{"hidden_size": 128, "head_dim": 64, "norm": "layernorm", "init_std_o": 0.0068, "init_std_up": 0.049, "max_grad_norm": 2.0, "max_seq_len": 512}
Each number is 500 + 40 x the weight over its row's rms, rounded and kept within 0 to 999. Layers, rows and columns count from 0. Numbers have three digits each. The size before them is the row's rms in percent of the matrix's.

# layer 22 MLP down, 128x512, rms 0.227, rows 0-127, columns 480-511
097:540500576469503540500505484532489463511530578584518563479480409517535553486535460575534523506521
095:506470496532473492508433561458453497501525532556427477515492517400543564532439564519515635405480
092:421550509550527517504488509568500457526525572424515537542509530553499491640556442487483474488469
096:445534399470449552479576486514531431477483474415552491511449409435459515501541530488453512469460
101:521533585481490621517527514484426442463534528511505514529454436545529512489521483503539449507548
102:488587420409463449503490519515405603559485495524532537447502515476471468453516497438459520440558
098:535533499498523504472471490452572500482479549531423487491458599502549503567491471550533504440512
099:552479496494487585475469454431455522488592474477493540539455523448573515563521495502514466446447
112:555499526439508551510475497493532536480543454496458484516451572502450494532511514537557478467538
104:549487521496469522495546570512533503501468517513490528502550561421468511473502506554505601480560
095:519582498515494429507482489532482450507470483568516499515497485503513514506398564538563472519513
101:487460547515458541506465554499589481470512478522488526525496508441477496444541527527516462555460
106:438529459451517509451426583539513482521455549508488502475546499416480472438487462543458513497473
097:503500452542486486513503578474580469417467452467502452520448538504464489456536505514475460344475
097:447484488476520553508543589474500446496519477439463523495563481574441475586530422538558567468550
093:479423549512477547485515574432526528531403534549399500495481591544505455517494505515521521513453
103:518546505465555507470504522497514496516503469559535510465462435476451445551488529510488540504477
093:510508459516500518492528485499506545476496498556451576529507490488481507548487571542510467527513
094:541437448457502475461520508558505457548451557436455480536479420472496522525457482543500532508508
101:531603448562516527505489561493501543426497411532499537513539496566491448449444516536524549545560
133:534513455504491564535491501538432434506527461529493560477544559519481477587474557449460508461439
092:556501508509475523569559530456519507461523493470514495450526505440531450564515504487485485461541
089:471511471481473444479534486454498512505494432503492537498596460537433476449510461475460596592531
107:566475521531495463532435506475435464543539483452559549485475437533539541559426578528495474438473
096:411479490504486503493486440507477540530494418515494514527531483494486436484529522532579554524519
093:525523467499464508480542506564476504476433420490441435456501384511478508458488463496487485490417
090:501498491547553577497512517504561547416576455541508498515538467563484516568490482458507482406525
096:561535474513522525486523479507574483528568476491537514565496565541521527479472424526490495553523
097:451426499512515546584415547509482528485520570480435488519495477507496483603517506497461379474510
097:489487528526459450500525450507516504503504493478539517531509460448509499394565464497527505546540
096:499522502471493548562515508492522470519503511505441534547483490496476496433519532530427534503534
115:526619486455517480550467498538522448510515513460545506464553570501497525500487456480507516495510
096:522463512500513491442559499492537548479431534541529603501533478492490501517451483551555486513532
088:486500556448502482457484541476407542522491447502502479469538586566507501498495552518474472510473
103:615455491602471496495489544561479481522556387433484450460483452547499549528533529528533486475481
097:505468523454464462512461486470522519491537476472491536520493483492521555447558470585504504434463
093:533452602520504456466545530546508520561545491458625457492498497507490569410521443453534495585494
085:466495404454525519494510429497565474491523487592505448483548572534468559553485542470499517483463
095:478487559451518556475506466565545555489431487499480476482469403407504512430525623520515505507495
097:528475477452524491458432575470511536536546475457439515474464512466460514424452512470511513544504
103:581467522516558496492450535418520487414440469524451505483477501507504534513515495488507562514475
095:518520554512556513425479498462566495521492584501483593465553515482507475534554497548534458478544
108:521573541521490567542492514529580530477486510432469477492486507609503510534539465521544530488491
097:485541513505503493481455547553508511456483467469463549496556522556565496606417441439477568475520
101:479544530585472415491489538487489488571430503462495477509460480469511523564566589479536531523525
096:515528510374535479458566489496525493504524485558586512503555537559538499493447508548454493509556
123:498459536539605536457470547587558495556499487485511571482600518509527450561544479534419529524397
092:486413543485472463553484500477490526548484486520538528499469579501478535450448496508439486508532
101:512494485494480457501502473517461551461485468497530480479417555520521484452491509554462518475551
099:478433558545510576546519505431396444498507525533417536472462487528494471419478531503544495499530
095:542505593530511473588490517492499530483520508479518508444505471470497531538532504509463549499565
097:511481532457507477535562460464438479514461452540524531469466550441396489428463534410535559470507
117:487480489522470501462506596505432512549499533462450437563456523513486481438512451512479511457487
095:507424498539432512545493552482510471400475488451536517488505446487544394484515488437442519535469
094:503495475474492455469554483507455543564463552440542540556477452588474500570499479507487519496496
169:479549481480470479445472442526501539477474511502462522522461505578440502520440512556463488515474
097:484480478508474502456498468425445461441482536492503544552534512526534457562485458436464523523410
089:492440476482557463459568465495529479582486510472545544584542547517484471449388462458488537425554
099:500491516457454512543554569488487550504520559493476523580517601553481534407457492501487550470472
101:433497612498532501522541583500508607516370458477482572465521580436538496529529483533557532491512
095:434480434450535543504510494447468512527663544529500517512526496465495465591405502463503465527527
094:555422481478491485533497527484431500442483576525512503469512444462475511520466486478488487511542
096:491532457515504482471489470458530577489489505452485477523553527591557491482521492510479487568497
094:463543449505421542517492433467497443477501445533446415524447508553494540379483548514487488532535
100:519590501483467506528519574596562459591420494506556469532553522476516492526471485495542541507463
087:461539484451481514466503548465504510462504514603519498543475439483507503416545544494557594477539
101:525606519548491505536508618497541542543497530499515497479524471482491444495513421453529557441462
095:518505555511453528523495493499478510488480491488527501489452470536479598451482489369484530520457
099:539509562479451565471538515511562461489557483500500471423477517550493515650500497468492517423451
100:440397418457497457560499529502452485499516569605521505517473478618516471496447481432465462485506
104:495557492478545458456475470464481535449461554446434462496531425538551530508551473492474502509529
099:555579470495491548507532479536424501452483499542554443534506436414499474443532474536478468519477
099:442500494416495473530503475466508494438502551482544482509425446527463555462490473517514473517508
097:468460512571520505485501508485491508470537578440537481481537518459547531522487539544510464460463
088:452461443587457443496541481457480553487505455548450454504475551446527518531460575486581478569539
095:524499483501536534494562571455451536516461545513575454530529517532508593479490497492493417459498
099:416456458471502504515434437483578490447544500466531528493418532472508608502578510461463501444491
090:540479501481499496504520502552450556523540598539570454599426485533543505538505549491487466540511
098:485467576516530488512464407559504448432522551495550524524524509442510564474521428572497499518509
093:513468567531422496502529535546535498500531467464480450497533559500501587490452473499517459487528
105:553520557508482520489477515479463495473513492509552466454565437461523521593493551501468488545476
095:568512462544461488533499543514507513500472522476570535500519493530499466510541594438467455425527
098:518534548448500425520554448430412531504554497519536512538500528523519438401546551531538535452522
092:551600422551507543491588550514478487476498466513522474514517492572536498534418492559510491479525
100:478431491482483465423459496494480436516535495484544468519471524474430504475473455522485464535460
091:445533506476473550490503572546485436471528487553464423504496517454440424524419473504572526489420
101:485498536424476591494524486433500540504503489536550467454435584471493491466449482472532495497582
099:511483433475480512523513450470507506543444504466531488453529444472525452423455580492518530534474
102:463446477550537531567433381569468492472524495484452547495506561485533486524510511506486511504496
098:496439429470520525509496513476520442570588480434468461503469515388506539538483503514504488521532
098:515471444479551626550508404528452483494591500537479485538425500519495473462471416463525541450488
089:479497466484444539454466468437538533449454456554564443459468545431452501604543550453499453471431
096:499580450552527478489576535521489486466482492477521441571487552485517445542517484412509572447541
097:523517534482525535421538466445459474472534478483533494500496492493491496521425453449536460470501
098:484493463504482455459532531504524481508525538469541547479485409532463520412540410527458500480487
092:502485474501527508474459458474498421504556523432556509438472528499499457509502490471452492428458
097:507537464580514555492484511497619511441439469510538491509501451512588421544562514520544524492533
095:508466524476426545465528368533483496479400518468522488498505448511499523414511535457402439516507
097:385496462521525503518465460505450459427502515489527560551488507491503443490526481552488538511471
094:491444522524499491445507511474530451504483529563503580536508560574529518475430520507491537484473
103:507531511461463440555461517456498531511512458550494432518441576473488497559445501474465446451519
094:447591589541483493529513567552517525504489475500519536531527510475451444562560435473532529546515
102:481499466482501457477493564507453498481515563524557533433463469417520463466465518534456464544545
095:478564433469455508539461432420431515496507478416506454493542490525480506528489445507456450524483
093:504492561453464604468473408556580544485528474515502555434490519484494552445519449547497510473496
092:486490433522527580526557502480542501491514542511491547514476443538517477524510584483567532501543
096:388449485436486524495519431513519449530531495504449518483470582450446440498483461547445411452549
098:495621547538498443473515512482563443515479454509541561436458505440540464511484517516461482551543
097:502492553459572449454450472441466464534554552522477465594509514447525465465511459503454449453409
105:520467491546579505533558475531469502475438559522499536402477438446501493501487523551536516484516
093:541488476497452496481463518575394571472508500460490481418488478482535530543542555510469498445482
101:437513524493460553530538538482474436469496544449533394509475487529491573564482497466507516462513
103:536508512470452471507476553541562599452374534537481401448548495603473471490510561473508506519495
095:446490540503488577499491445487447524522535544435434558456493488498544425543542427553551472514506
087:447457510468531478453475532477436535523560508535527503465515569558513479524462506448536486464485
100:527474549521535494498546564481540504474488550458498486468493473503540531434572532519451489534501
114:441477414585452500474471494454486457477494458534481399508425494532461402455451466476448523465537
095:506572466456463488512524445448518516453528530500506491565451560449432549463456485539471480421510
091:500494563501509530533524501494473434503503549486411475529451495474491477502539533556524522557431
211:536476498510489525445492457549517476521496533480460535454512474465541512451478485491525486490438
093:531578484519527455514426556484376486517542552544435522445490474482502445469529424484478429543528
098:501504459508499440446539476516520521566485526487511398506556481519457531524511440499492450561504
099:518471444476476539519491565474567408544538466584507438530515493482483531499510533526569451535459
095:486493574508514574465388513456549492509501565429478527567472569499463519484493471500496494481520
090:508436524503469491462498562482435474411452456538448513450514481463432557552493479469452502471437
096:558563491505526539516534479502453587531512483502482577497477409553548524490542467472514477517500
091:466480500472508527493503447461517568502479457551468442461484541500498514461474496544436490485459
102:549533578459503548499437453519570504470504564486486549520504514514521532577496496453501519458478